config.toml
hidden_size = 576
intermediate_size = 1536
hidden_act = "swiglu"
norm_eps = 1e-06
bias = "qkv"
tie_word_embeddings = false
parallel_block = false
init_std_o = 0.00506
lr_mult_up = 1.36
lr_mult_down = 3.0
lr_head = 0.00407
schedule = "wsd"
max_seq_len = 1024
Each number is 200 + 40 x the weight over its row's rms, rounded and kept within 0 to 999. Layers, rows and columns count from 0. The size before them is the row's rms in percent of the matrix's.

# up: layer 8 MLP up, 1536x576, rms 0.177, rows 658-703, columns 480-527
# down: layer 8 MLP down (transposed), 1536x576, rms 0.231, rows 658-703, columns 480-527
# gate: layer 8 MLP gate, 1536x576, rms 0.164, rows 659-704, columns 480-527
up658,099,290,251,155,210,165,156,246,195,210,187,176,219,188,219,157,189,244,196,231,206,257,215,210,231,182,208,232,201,261,269,185,152,186,225,196,248,182,126,173,153,241,148,206,208,174,237,170,185
down658,095,143,147,218,252,234,206,278,225,183,181,194,189,210,180,148,248,180,173,221,178,249,169,228,251,112,164,180,151,252,210,161,243,229,252,197,174,221,229,181,266,240,268,211,235,194,243,190,187
gate659,105,220,209,255,205,149,210,269,212,196,213,102,168,185,193,243,208,245,228,290,213,50,212,227,192,223,265,193,226,116,181,246,178,208,140,213,186,163,243,286,219,193,215,175,215,194,233,204,174
up659,099,188,179,163,173,250,152,192,142,197,259,199,152,251,186,229,260,187,223,166,190,254,157,240,173,134,181,280,113,169,153,251,163,198,158,224,217,194,217,261,227,151,192,200,260,180,241,117,197
down659,101,103,197,166,167,173,131,218,154,264,200,191,195,118,199,170,228,270,224,279,200,165,175,157,229,239,217,274,190,174,219,149,228,215,186,209,125,220,206,177,178,143,181,219,164,190,219,212,176
gate660,098,238,257,197,129,234,256,248,205,212,146,206,198,172,173,189,203,198,186,271,170,224,219,265,178,225,148,173,219,166,226,192,228,167,268,236,280,187,234,184,221,149,178,234,184,186,197,185,159
up660,096,205,199,138,155,161,206,197,292,175,152,238,140,196,168,220,220,219,211,245,216,234,219,254,237,171,206,168,205,182,149,173,241,172,290,196,215,152,144,213,179,158,248,214,134,221,273,148,290
down660,097,218,224,285,169,245,185,244,239,168,227,213,199,182,186,163,176,173,197,315,134,146,204,198,161,194,260,184,185,182,193,183,107,257,219,290,200,184,269,190,233,233,199,137,167,161,337,216,215
gate661,101,258,182,226,235,208,192,199,198,119,163,182,238,257,194,260,189,212,191,212,210,245,228,182,165,172,217,211,254,247,228,184,241,272,181,153,292,251,198,215,190,218,243,203,225,145,206,191,213
up661,099,167,215,190,220,215,252,216,182,227,187,164,230,114,199,152,209,202,140,207,186,141,232,129,176,275,164,177,213,256,188,178,255,134,183,194,192,173,115,167,217,242,263,181,177,244,143,127,170
down661,099,170,222,234,244,232,196,167,160,280,204,258,211,177,247,261,283,195,164,227,135,217,186,226,227,260,266,196,190,173,192,254,209,156,211,223,182,216,283,199,127,237,188,219,235,215,234,168,259
gate662,096,144,220,221,170,235,190,217,146,167,200,236,182,142,164,148,181,221,222,227,316,176,191,215,160,239,199,128,231,178,214,167,219,135,202,186,162,198,169,227,124,142,162,167,157,169,179,252,233
up662,095,167,175,173,146,214,245,194,190,196,110,254,209,144,219,175,249,181,161,277,180,254,209,214,143,211,160,106,221,202,198,185,157,133,187,241,127,150,162,253,151,204,182,222,187,123,227,245,196
down662,094,183,143,152,199,242,221,245,216,190,213,178,211,167,227,210,246,211,228,163,179,254,223,253,234,152,169,204,159,219,146,246,212,194,157,252,224,150,189,206,194,138,164,182,187,125,188,189,203
gate663,099,220,190,173,185,192,224,241,231,119,182,269,176,182,132,189,225,147,178,198,175,252,160,210,216,176,200,229,213,141,170,239,161,198,178,292,250,166,188,216,168,195,214,235,236,223,185,228,239
up663,105,202,243,152,197,139,197,186,275,223,215,193,188,250,219,247,190,164,188,200,256,240,181,120,193,173,114,209,127,207,177,291,247,205,241,200,187,218,272,235,150,195,253,156,244,174,215,195,199
down663,108,191,251,193,207,145,334,147,244,189,177,212,155,171,142,181,117,276,257,176,269,229,229,176,179,203,181,183,203,198,216,218,223,176,253,209,243,121,208,147,129,166,248,217,201,210,193,260,169
gate664,101,219,156,279,213,224,129,156,204,195,129,248,89,203,200,221,123,123,212,189,197,278,258,219,199,216,170,172,153,85,180,134,221,200,208,169,226,149,203,230,150,171,160,254,129,251,254,136,203
up664,098,114,141,258,259,84,167,204,165,221,234,223,216,195,177,198,234,180,222,160,240,232,210,203,126,159,221,170,198,188,211,184,167,221,189,248,180,156,214,123,163,239,237,211,208,149,192,210,141
down664,099,148,272,204,244,208,139,187,221,220,196,188,158,235,204,151,290,211,119,210,201,142,277,209,204,148,183,129,219,149,218,294,196,202,233,184,254,152,214,290,162,232,255,223,216,265,200,189,186
gate665,103,234,203,247,225,261,204,143,187,177,180,169,217,212,101,196,170,187,213,153,132,154,189,230,169,210,120,185,184,186,199,239,222,231,189,174,255,135,152,231,156,185,142,174,205,280,135,183,222
up665,100,183,198,162,214,246,246,196,213,181,139,250,173,249,206,224,130,154,180,227,184,192,240,214,178,157,239,279,228,209,195,268,203,182,217,211,169,118,168,180,189,266,248,230,169,263,227,238,222
down665,099,186,232,228,231,162,170,183,214,194,210,100,183,304,212,213,162,197,214,236,302,90,237,197,212,158,218,198,173,153,178,164,147,219,203,154,213,180,200,158,180,139,189,239,209,144,197,282,182
gate666,097,212,198,156,236,220,189,242,219,241,243,190,197,185,223,128,226,220,282,200,185,203,251,232,274,204,219,225,209,229,229,200,142,113,210,207,215,193,209,168,159,144,162,215,177,184,237,271,220
up666,099,145,176,195,197,208,173,226,250,216,223,193,221,226,214,224,253,241,124,183,237,189,166,148,189,201,165,174,205,253,177,200,220,123,85,159,203,171,146,250,177,278,186,169,266,201,231,198,180
down666,097,152,206,209,261,120,187,223,188,222,222,189,215,181,163,281,166,198,159,204,234,218,174,234,186,189,217,179,220,193,132,248,143,178,162,169,246,156,119,233,114,193,135,195,220,130,215,217,237
gate667,103,220,217,259,158,178,238,183,162,156,222,192,132,214,183,320,204,149,180,181,203,239,120,216,183,236,308,161,178,209,178,224,166,229,234,223,249,201,190,206,217,142,254,264,199,169,212,191,269
up667,100,175,196,228,112,189,186,174,196,275,193,172,213,188,194,115,177,233,222,235,275,132,127,248,198,225,278,192,165,168,115,187,219,295,220,157,183,189,238,176,170,125,275,205,232,207,219,139,199
down667,096,153,262,214,178,231,244,262,204,173,199,235,236,210,266,156,233,155,186,157,192,260,227,239,152,214,48,208,217,224,234,257,176,237,167,204,186,194,227,187,193,223,189,235,236,281,232,218,199
gate668,098,132,242,126,260,326,137,230,206,121,229,174,183,166,223,187,188,143,186,215,279,246,238,269,168,244,156,177,179,231,181,291,199,192,228,241,232,174,212,170,194,235,177,177,201,173,225,171,131
up668,102,211,248,194,253,180,247,251,217,241,202,212,226,251,224,219,204,222,205,258,135,178,255,227,225,226,206,269,197,230,230,215,206,220,181,188,265,169,208,272,201,268,181,200,275,226,199,213,198
down668,104,213,250,236,253,112,158,171,189,287,218,237,192,148,233,201,194,192,169,174,163,141,147,201,231,235,198,186,181,227,195,158,213,233,219,241,160,222,217,159,200,259,216,121,285,161,173,297,183
gate669,096,194,173,200,193,213,197,235,206,198,132,225,182,222,178,185,232,227,243,238,232,95,234,262,241,153,292,229,173,182,132,171,215,269,244,251,172,160,155,131,264,167,184,201,227,199,169,172,183
up669,099,269,196,255,217,170,165,134,213,215,221,252,190,161,195,206,177,234,196,201,216,180,216,231,170,223,160,172,180,200,178,179,238,200,192,208,187,125,157,174,204,187,209,182,239,167,195,177,197
down669,096,196,263,244,245,158,224,283,288,212,215,179,184,138,259,240,180,196,249,174,286,198,164,99,190,273,241,201,132,259,144,196,213,138,180,232,119,196,152,314,217,208,106,190,217,147,190,200,223
gate670,101,235,204,236,248,177,147,205,185,211,192,182,220,179,183,218,278,175,150,200,211,188,233,147,218,196,229,237,215,223,224,157,165,241,156,185,149,181,145,177,194,216,234,191,220,246,224,210,229
up670,097,266,215,318,167,183,157,155,209,220,235,153,238,255,189,220,170,219,261,174,221,237,253,242,169,213,215,106,292,244,232,220,189,182,171,171,274,249,233,161,192,227,206,211,244,142,150,203,197
down670,101,74,259,234,228,176,225,198,164,141,168,243,157,234,231,190,229,299,266,166,202,135,212,127,143,197,277,130,261,212,158,247,174,236,232,278,209,249,252,191,248,181,181,189,201,110,217,157,225
gate671,096,190,249,160,161,154,244,156,175,250,186,151,179,131,200,147,204,186,238,197,163,184,215,200,115,207,74,182,251,208,152,194,190,265,251,183,140,130,252,250,173,225,199,224,259,215,257,239,245
up671,101,189,157,276,233,226,147,236,290,104,232,295,145,187,215,214,148,254,247,211,205,203,159,186,231,207,245,154,195,274,245,166,280,300,238,196,255,242,163,140,154,242,231,187,181,235,235,175,200
down671,099,225,219,190,180,195,185,215,237,193,205,163,226,211,195,149,201,227,127,185,210,214,161,163,249,296,206,266,207,256,240,181,145,240,234,234,222,220,163,242,160,254,246,193,229,164,230,227,221
gate672,099,139,231,209,307,195,154,274,130,163,143,213,181,154,163,242,188,203,277,199,179,252,201,201,269,219,142,238,216,328,195,170,179,170,144,220,249,190,156,155,218,223,251,177,267,234,205,210,222
up672,099,156,200,247,237,153,256,206,256,212,257,170,230,191,180,192,246,243,242,256,238,200,145,209,219,208,149,143,178,209,233,211,175,151,123,223,252,273,257,276,202,257,232,189,201,149,232,187,187
down672,099,173,208,182,244,178,165,228,186,199,234,161,152,291,168,194,185,218,208,259,195,233,147,176,168,220,202,275,219,184,143,173,238,175,218,260,204,154,181,225,239,202,207,245,193,194,149,205,304
gate673,099,244,158,233,186,181,250,122,206,130,193,199,189,168,267,115,212,188,106,233,232,170,194,227,192,199,202,210,201,194,218,306,218,234,228,168,187,212,259,155,222,131,282,205,253,230,235,214,179
up673,097,192,246,236,231,131,232,199,208,240,170,190,258,201,256,241,223,237,194,309,185,225,156,124,181,282,256,217,232,179,249,228,244,200,259,158,180,241,242,172,210,179,198,221,149,159,194,166,161
down673,096,237,246,213,210,195,166,217,123,244,250,143,253,180,167,196,124,161,254,182,188,277,189,254,174,225,114,171,235,166,154,142,200,129,229,228,245,246,204,171,175,237,264,100,273,204,189,283,177
gate674,103,214,201,296,209,130,147,169,134,133,137,221,152,244,214,263,179,148,207,175,187,252,218,207,152,250,188,166,230,191,248,271,217,234,209,184,168,177,249,240,223,190,133,145,166,210,148,204,219
up674,104,188,164,267,186,187,141,206,251,199,176,227,168,196,257,228,143,156,222,181,165,251,215,210,185,172,173,182,160,210,211,197,240,198,209,186,201,217,236,233,244,219,226,148,285,310,197,275,150
down674,104,212,221,204,216,210,182,194,224,183,191,214,183,181,188,229,219,149,191,259,261,145,85,132,209,188,227,231,216,149,239,194,124,243,247,214,220,208,161,158,143,177,174,179,221,193,153,202,210
gate675,099,233,187,257,278,267,245,200,175,220,175,260,160,222,161,229,185,210,265,163,186,248,222,177,225,139,215,252,194,172,207,231,216,241,294,239,194,185,258,226,217,107,248,169,222,244,134,112,182
up675,096,176,278,189,147,208,228,202,161,160,179,182,260,215,254,144,201,235,217,197,145,130,123,254,185,280,244,244,314,289,222,231,226,180,133,143,168,249,221,152,253,188,197,242,155,224,147,185,182
down675,097,174,190,252,151,283,171,188,172,235,192,205,199,164,232,225,216,141,219,179,179,224,224,246,199,202,217,273,224,175,167,224,163,216,78,207,151,219,165,192,200,178,177,251,234,235,201,116,205
gate676,096,270,204,250,303,151,205,174,226,201,176,185,215,151,174,264,149,140,197,180,139,260,246,162,167,175,255,107,229,101,220,269,218,297,157,189,210,147,271,201,175,168,216,160,215,253,192,141,197
up676,101,173,242,242,244,157,171,244,168,206,184,117,284,196,247,188,150,197,218,220,184,193,214,88,138,153,171,186,171,174,195,139,206,226,225,216,214,197,262,256,206,214,149,144,268,167,185,206,193
down676,098,219,227,171,168,236,268,199,160,177,148,309,229,145,180,170,144,159,223,162,211,276,192,155,221,123,206,206,243,164,158,218,176,168,215,141,145,211,133,116,97,225,221,199,232,209,170,212,292
gate677,099,170,257,192,216,178,226,210,244,180,174,191,180,215,165,159,287,193,148,225,183,129,191,149,233,208,193,145,213,208,176,221,230,221,139,199,158,168,242,148,169,235,291,156,187,251,227,178,139
up677,099,149,175,227,142,230,231,180,258,187,209,257,140,260,297,239,184,174,195,189,156,228,184,204,189,164,230,177,200,240,254,211,240,203,246,168,216,211,219,251,264,145,211,215,171,248,276,173,254
down677,100,277,218,148,216,178,268,224,241,139,140,232,252,215,166,150,231,251,205,263,184,245,163,146,210,188,221,240,203,173,165,295,217,276,198,137,207,202,227,263,203,225,228,283,237,177,150,189,197
gate678,098,195,87,211,195,139,181,199,208,183,210,202,236,210,243,148,193,140,212,136,227,226,188,138,126,228,204,197,237,307,208,237,289,221,208,236,155,199,263,188,284,175,176,248,179,229,158,168,193
up678,092,189,161,293,231,204,157,205,165,188,158,192,233,147,181,138,216,240,103,143,183,254,261,215,122,173,204,219,206,288,320,180,238,219,185,261,241,166,221,189,255,214,208,215,181,237,159,226,217
down678,092,152,116,167,170,171,154,163,259,201,167,183,216,255,154,272,186,153,148,236,245,228,215,181,264,211,176,193,222,201,196,218,205,234,211,198,247,218,164,121,212,263,161,228,184,216,245,217,225
gate679,101,228,182,155,166,214,258,197,187,196,227,251,250,165,181,213,187,224,215,194,182,176,205,168,183,179,196,259,214,177,208,289,119,180,174,214,230,198,192,266,175,207,169,279,209,232,141,221,145
up679,098,280,166,180,221,251,198,217,207,107,185,182,157,283,206,139,202,263,214,172,230,209,167,183,227,261,183,189,167,140,174,261,153,261,216,228,206,189,218,173,164,177,266,155,131,119,154,248,228
down679,098,190,266,189,189,149,217,210,215,196,205,172,258,174,177,239,163,144,256,191,196,153,232,132,198,178,210,216,164,171,230,227,114,172,174,185,171,132,249,203,259,194,209,179,185,215,190,221,161
gate680,098,143,220,172,170,209,180,265,242,215,183,193,195,262,154,203,200,156,247,189,116,199,247,277,224,182,185,202,157,172,250,216,200,184,236,172,271,180,257,190,194,182,230,283,242,219,194,256,173
up680,100,162,182,216,210,219,223,211,222,217,261,262,131,220,265,231,178,41,260,269,206,216,235,218,259,190,206,165,233,145,177,198,191,161,277,174,271,236,190,165,171,258,153,196,172,251,190,277,189
down680,098,122,151,178,249,273,173,239,200,269,223,142,195,195,227,177,183,174,237,156,165,162,156,217,170,201,221,217,233,195,197,290,248,221,232,129,129,176,218,212,251,204,257,149,262,182,199,186,229
gate681,101,146,232,179,245,232,206,204,255,150,203,168,237,188,222,217,224,243,219,220,151,199,215,193,271,92,201,262,252,209,204,221,251,217,208,199,154,197,135,161,242,211,225,192,110,168,160,238,209
up681,100,235,194,70,226,211,207,166,168,230,199,229,215,245,214,153,194,157,176,221,196,283,235,256,150,167,274,224,286,167,197,192,154,135,134,208,179,207,245,279,201,220,134,219,226,241,229,176,247
down681,096,154,229,195,266,150,234,113,183,156,251,166,215,170,231,195,162,220,239,196,144,208,196,250,181,207,232,205,156,193,160,153,221,186,143,176,182,175,176,203,264,253,149,194,148,212,93,228,188
gate682,099,245,224,182,294,218,133,206,227,234,89,173,204,148,197,161,221,224,246,228,209,195,242,192,232,233,152,199,193,210,242,211,263,175,243,197,254,246,240,206,170,114,133,203,212,218,215,225,179
up682,098,148,212,179,148,238,246,166,192,235,234,211,276,204,244,201,155,222,220,253,182,158,239,276,113,178,186,251,215,208,258,219,168,205,197,149,193,243,161,187,189,179,194,213,230,186,203,220,220
down682,099,234,241,181,206,200,235,249,239,149,161,292,227,174,146,194,203,244,199,321,214,235,168,206,169,259,144,239,149,215,185,250,134,186,135,159,159,219,156,274,185,172,187,235,164,166,160,152,177
gate683,101,161,169,227,213,206,221,169,209,296,193,205,265,219,230,231,283,209,216,269,190,148,182,164,205,230,194,193,174,134,150,171,132,203,218,136,177,251,222,195,221,196,312,224,237,234,211,195,136
up683,104,193,163,161,217,220,204,271,212,184,238,253,167,207,162,174,194,196,202,131,124,196,169,231,284,241,206,202,189,218,209,211,278,202,189,246,210,193,172,215,147,281,169,214,193,223,125,202,224
down683,096,188,248,168,175,219,252,207,235,225,218,184,107,200,165,212,245,208,219,198,163,321,167,126,231,182,226,227,191,172,212,164,286,158,286,263,194,187,223,216,203,230,210,202,208,252,189,191,166
gate684,097,223,167,194,138,224,146,159,198,221,229,230,158,283,158,269,227,157,236,190,167,191,217,165,183,189,126,181,221,167,195,186,230,285,172,268,187,256,195,204,239,193,240,278,207,207,204,222,201
up684,096,229,204,136,268,210,217,187,211,224,142,196,155,179,207,206,246,328,237,226,153,208,182,151,217,216,264,173,139,181,224,105,262,207,102,258,179,231,156,125,165,172,156,173,204,163,217,212,209
down684,095,183,152,244,241,197,161,201,195,193,177,189,192,208,191,229,188,203,206,195,156,157,276,206,255,256,175,200,219,193,194,180,224,209,204,83,188,209,166,175,212,245,185,215,214,187,134,172,220
gate685,106,175,130,167,182,248,217,208,225,138,228,134,173,140,209,234,286,223,219,228,210,171,208,173,192,166,178,213,248,261,256,174,227,169,204,186,183,185,207,209,179,215,209,217,260,217,164,216,250
up685,103,194,199,198,218,186,192,143,203,215,210,195,218,218,221,192,203,224,258,128,244,181,224,204,263,187,174,221,185,242,137,156,198,193,231,179,187,224,185,188,263,139,206,162,158,204,196,208,245
down685,104,168,173,176,246,194,162,162,136,211,164,100,148,207,216,193,252,175,179,230,265,176,176,179,228,132,172,247,254,196,208,195,173,195,128,218,194,167,142,237,192,147,184,249,319,191,208,172,167
gate686,099,192,223,257,242,142,145,184,200,202,273,197,199,118,113,254,175,224,195,238,229,198,179,160,234,202,209,266,138,140,216,242,207,129,222,236,270,201,189,207,177,277,205,219,134,213,132,221,264
up686,097,197,150,225,221,191,259,227,211,273,166,235,208,224,164,144,225,213,123,178,197,268,192,206,164,105,122,172,239,180,252,214,128,147,258,215,191,221,172,247,204,161,138,183,247,150,246,182,168
down686,100,202,192,140,170,204,147,251,203,170,240,243,202,225,250,176,240,163,266,202,214,199,231,191,160,124,191,232,211,209,175,260,187,225,110,157,138,148,238,239,199,172,205,214,174,230,160,141,174
gate687,102,179,179,225,202,196,153,206,181,232,159,197,222,168,199,308,133,170,205,169,133,184,205,246,223,164,222,227,199,250,251,160,224,180,217,225,254,242,204,230,201,214,189,243,212,187,192,274,187
up687,101,179,184,297,177,170,182,227,120,266,163,172,222,185,196,199,204,199,232,149,175,266,297,214,227,213,149,188,259,234,211,191,275,179,208,182,190,256,225,185,248,235,210,279,240,159,162,241,109
down687,094,167,300,257,179,248,217,162,234,173,172,240,176,199,124,135,160,186,171,212,204,245,172,205,265,116,232,121,180,200,294,188,165,146,266,168,212,196,177,220,209,183,218,259,207,165,226,198,173
gate688,102,143,217,223,183,214,268,277,159,151,161,184,190,217,154,219,234,142,240,142,207,151,212,232,229,214,172,195,235,188,228,122,240,224,134,245,190,178,243,220,158,169,249,224,215,191,154,225,187
up688,101,179,179,93,203,254,215,162,207,174,124,231,275,195,272,185,159,164,192,177,185,228,145,164,181,192,238,245,136,214,199,270,132,153,262,227,224,220,185,100,232,180,178,125,187,240,156,277,103
down688,102,144,204,209,132,218,174,134,245,164,233,181,244,246,277,140,144,226,218,263,271,196,189,152,207,130,184,266,253,263,162,179,199,128,178,151,119,145,170,166,179,187,195,159,256,187,207,214,229
gate689,102,175,226,226,267,167,242,155,239,196,179,191,135,124,106,207,188,124,231,274,189,229,209,194,213,132,262,186,211,207,161,197,247,166,215,233,258,173,288,204,275,188,257,220,241,254,238,274,178
up689,102,153,222,171,200,204,202,214,175,160,198,139,166,196,263,228,182,153,227,226,193,155,188,187,152,172,191,236,283,189,125,284,211,264,207,252,127,220,194,206,198,184,309,228,181,144,168,266,170
down689,102,226,242,264,197,138,243,252,159,202,342,188,170,196,232,141,171,124,144,201,197,146,177,205,172,205,221,297,204,228,215,151,199,187,216,219,208,226,174,214,135,234,220,232,202,222,226,242,243
gate690,103,275,182,224,246,212,197,188,216,251,212,225,211,246,126,191,263,156,241,158,150,230,233,150,227,186,244,138,219,263,180,242,193,196,197,90,200,161,200,165,238,196,213,200,158,165,236,206,127
up690,101,229,180,112,170,202,212,135,240,204,197,172,246,240,147,176,184,204,240,187,216,265,180,193,204,178,160,200,169,149,153,190,190,219,178,231,225,152,139,227,236,265,188,253,236,143,226,180,246
down690,100,141,102,143,259,276,198,182,175,154,205,277,211,245,229,168,155,266,223,141,225,230,200,205,179,196,232,261,149,175,211,223,290,177,134,320,203,199,181,226,132,174,153,216,195,238,201,205,247
gate691,098,269,180,207,190,139,174,206,165,142,275,190,209,176,232,252,171,240,231,240,238,183,140,237,196,174,160,181,280,240,168,234,139,205,166,238,227,179,177,229,263,192,283,159,208,196,214,152,156
up691,093,222,234,226,207,171,188,165,257,173,214,206,225,152,139,178,118,213,234,170,246,221,183,161,123,206,196,110,235,212,245,211,223,222,151,214,201,179,209,163,196,234,187,227,269,187,223,198,225
down691,095,217,203,178,222,220,209,208,194,197,205,301,195,161,201,202,169,205,229,238,250,226,189,194,183,216,175,250,243,140,150,189,174,223,223,216,193,236,257,180,126,220,194,209,123,179,196,199,171
gate692,091,283,186,212,244,207,229,170,130,205,252,206,248,221,174,215,217,221,191,171,252,167,193,148,215,213,274,151,179,277,315,293,250,259,221,242,234,215,109,201,232,190,211,158,169,210,124,238,130
up692,096,245,286,195,205,201,228,177,199,242,217,259,217,208,218,177,194,195,194,172,152,209,167,210,232,184,154,134,132,245,194,183,186,243,172,238,197,247,190,195,167,281,209,277,186,217,187,226,225
down692,098,173,275,184,210,211,219,234,165,203,216,228,215,231,115,284,158,202,86,198,202,217,228,219,193,235,209,176,218,107,164,184,196,167,193,222,262,203,189,209,145,119,254,189,255,267,204,192,274
gate693,093,266,213,127,250,150,177,234,225,235,228,181,205,152,210,262,193,250,196,219,165,115,221,167,242,185,200,254,238,147,249,231,181,227,179,184,138,154,174,132,140,202,209,136,215,249,173,170,174
up693,092,147,206,172,250,218,288,214,132,215,222,202,290,174,201,217,212,198,221,195,180,186,160,166,266,177,235,236,143,206,253,237,231,175,240,142,163,159,136,197,190,206,283,196,246,175,229,136,138
down693,100,181,235,272,214,148,168,231,252,166,244,256,233,174,187,177,160,230,207,242,288,178,201,132,234,239,210,232,192,207,236,194,221,210,235,179,196,215,208,223,218,179,194,234,137,230,233,276,164
gate694,101,150,212,183,201,158,152,163,217,190,225,211,193,227,215,190,181,202,251,185,174,198,79,228,274,196,199,170,145,201,262,182,256,236,153,197,182,182,175,154,176,168,184,215,237,227,183,210,216
up694,100,224,215,171,187,305,222,206,184,176,162,227,135,137,208,214,145,200,167,184,163,177,216,176,189,174,165,223,218,172,236,156,195,232,145,254,217,252,173,208,225,245,169,168,149,206,201,246,305
down694,102,251,214,257,182,232,191,184,177,142,184,174,231,211,227,247,151,217,203,221,203,221,226,213,153,227,236,124,245,191,156,180,202,159,226,248,314,200,220,154,188,232,150,225,206,225,237,196,121
gate695,093,297,147,210,267,220,162,256,168,161,160,135,260,212,281,204,201,146,282,180,257,244,216,237,234,137,191,317,186,185,166,198,229,179,191,253,191,203,151,191,156,205,117,211,208,184,166,237,154
up695,093,197,223,226,270,193,164,225,234,186,166,244,214,216,261,132,203,216,196,300,223,159,152,149,215,183,276,185,205,199,149,104,157,233,210,250,197,258,137,193,192,207,234,201,179,146,167,201,152
down695,099,163,210,266,232,206,229,185,195,139,114,199,188,241,299,198,146,153,204,226,156,251,137,205,216,190,199,184,180,221,156,208,227,202,134,170,243,245,237,264,200,203,218,227,185,143,171,230,278
gate696,101,274,175,164,210,230,264,254,133,151,192,137,213,180,217,216,207,153,163,243,178,173,253,172,127,151,223,209,220,203,224,167,217,261,200,220,126,224,200,224,251,195,215,230,133,197,197,193,268
up696,099,228,152,222,239,281,189,266,241,171,239,192,172,254,156,260,240,224,214,217,248,205,161,172,216,146,195,262,174,175,249,188,154,212,161,215,243,162,174,160,195,236,131,190,263,225,163,151,194
down696,099,206,208,235,217,208,195,202,188,296,217,244,137,211,230,211,237,204,165,218,243,233,151,194,244,137,254,192,245,227,229,210,212,179,193,190,257,172,153,186,173,144,230,120,249,182,237,155,196
gate697,095,209,191,207,217,197,158,173,180,200,275,92,305,203,207,173,150,154,261,176,198,184,190,224,160,209,220,181,161,210,129,204,193,171,236,266,140,108,179,215,199,88,221,162,269,189,187,176,170
up697,101,131,211,166,152,242,156,205,208,191,218,270,158,194,91,213,213,182,206,203,237,173,149,175,189,174,222,223,172,189,227,247,200,174,241,206,155,270,253,224,211,184,215,228,183,202,219,164,190
down697,103,204,155,185,227,204,186,229,244,193,226,147,247,170,209,180,161,163,298,130,140,193,211,172,104,300,244,176,176,182,115,143,231,192,172,208,154,199,181,220,210,122,232,201,246,214,243,229,163
gate698,099,214,251,191,214,167,185,200,225,168,146,215,173,192,155,167,180,209,216,147,137,231,236,163,143,258,195,199,151,240,183,212,196,211,173,185,227,168,173,227,194,221,118,153,246,236,224,202,171
up698,096,190,170,186,168,242,230,184,195,220,244,224,199,226,156,228,242,205,199,163,283,205,230,246,151,220,174,208,199,230,169,197,141,217,176,280,192,232,219,187,222,219,251,171,189,214,223,220,280
down698,096,238,195,150,198,217,246,159,177,136,233,192,195,271,137,157,213,288,209,199,181,222,162,161,153,225,232,215,165,170,185,228,195,155,215,180,172,206,204,196,204,180,201,223,198,184,216,176,241
gate699,117,199,171,116,163,242,211,191,191,228,220,132,183,131,130,262,218,212,237,262,136,179,148,140,201,158,120,146,157,212,166,163,185,190,217,221,195,212,185,219,225,218,235,168,163,257,114,194,220
up699,106,218,189,229,252,251,206,214,250,215,137,230,208,282,197,202,198,257,179,180,207,195,200,265,167,239,293,141,207,159,217,242,188,209,171,197,183,209,288,196,265,269,179,203,204,198,296,220,124
down699,105,172,216,202,224,170,184,217,158,130,219,249,199,175,210,235,214,153,140,154,204,96,209,148,126,190,192,226,164,134,198,154,170,214,208,155,190,222,185,207,172,214,161,216,169,131,156,135,105
gate700,101,154,198,240,197,267,203,251,204,169,156,129,182,216,210,280,144,165,163,183,223,237,188,168,170,191,187,138,233,170,133,200,212,201,194,165,246,228,217,168,203,217,199,231,248,208,220,222,186
up700,096,230,216,136,191,181,140,141,260,212,201,192,138,161,175,205,145,190,241,209,189,125,249,265,193,224,183,203,200,242,182,258,137,208,193,265,231,211,216,159,239,229,153,177,185,189,161,223,185
down700,101,281,168,171,192,219,205,203,186,188,193,242,230,208,185,215,205,205,193,164,237,185,196,195,246,296,202,128,155,223,156,183,214,209,219,222,226,156,205,260,208,185,291,174,242,219,205,197,131
gate701,098,188,133,277,236,217,241,235,189,200,197,183,237,239,195,214,290,184,173,146,210,154,132,218,115,251,168,184,237,272,278,281,175,252,130,191,174,128,233,199,174,174,188,167,198,171,210,170,189
up701,102,185,182,285,167,174,257,162,214,232,154,230,224,248,223,225,204,246,198,110,224,226,206,199,228,208,240,179,303,98,219,238,179,230,233,188,184,194,304,203,170,195,217,191,211,218,248,199,257
down701,096,186,204,147,168,243,221,161,228,216,209,238,178,191,196,264,282,254,182,220,179,240,242,203,140,189,181,219,146,183,142,220,215,234,247,193,229,212,234,221,258,246,219,153,253,178,249,194,111
gate702,093,183,177,265,184,183,179,225,149,264,202,220,177,171,219,249,228,185,211,198,192,215,182,188,167,234,201,184,176,236,223,202,253,238,189,206,195,173,214,216,206,182,220,202,184,303,190,186,228
up702,090,230,163,176,177,217,204,198,252,125,219,151,215,202,219,160,175,248,143,144,200,180,257,244,239,150,156,214,234,181,245,203,199,204,178,218,156,249,232,196,249,202,115,39,210,228,231,130,209
down702,093,191,207,181,164,205,248,228,211,200,174,178,216,216,194,229,248,166,214,220,210,200,292,218,186,186,206,171,173,189,176,199,247,135,182,155,271,216,194,284,201,204,205,202,202,178,241,242,218
gate703,094,194,208,171,257,171,203,186,194,186,232,175,232,196,163,192,206,178,135,190,194,182,154,226,186,168,125,177,247,106,161,213,183,227,215,191,241,177,203,228,172,211,280,177,217,233,242,192,197
up703,095,220,274,195,177,218,275,184,169,141,201,193,196,170,209,212,235,245,203,181,288,227,232,219,260,237,201,235,196,194,180,176,173,220,165,184,100,207,218,282,263,274,161,220,256,203,199,213,228
down703,096,204,168,213,172,188,191,172,208,158,142,196,183,156,209,197,96,162,241,170,180,160,202,249,211,227,203,144,114,177,213,140,163,222,261,209,165,163,177,168,268,258,133,231,172,177,178,237,190
gate704,097,223,194,258,124,210,218,204,207,211,242,159,221,166,165,221,283,225,229,177,155,157,203,252,235,180,228,219,244,221,229,208,222,230,152,198,149,188,237,166,249,161,163,219,202,192,207,194,166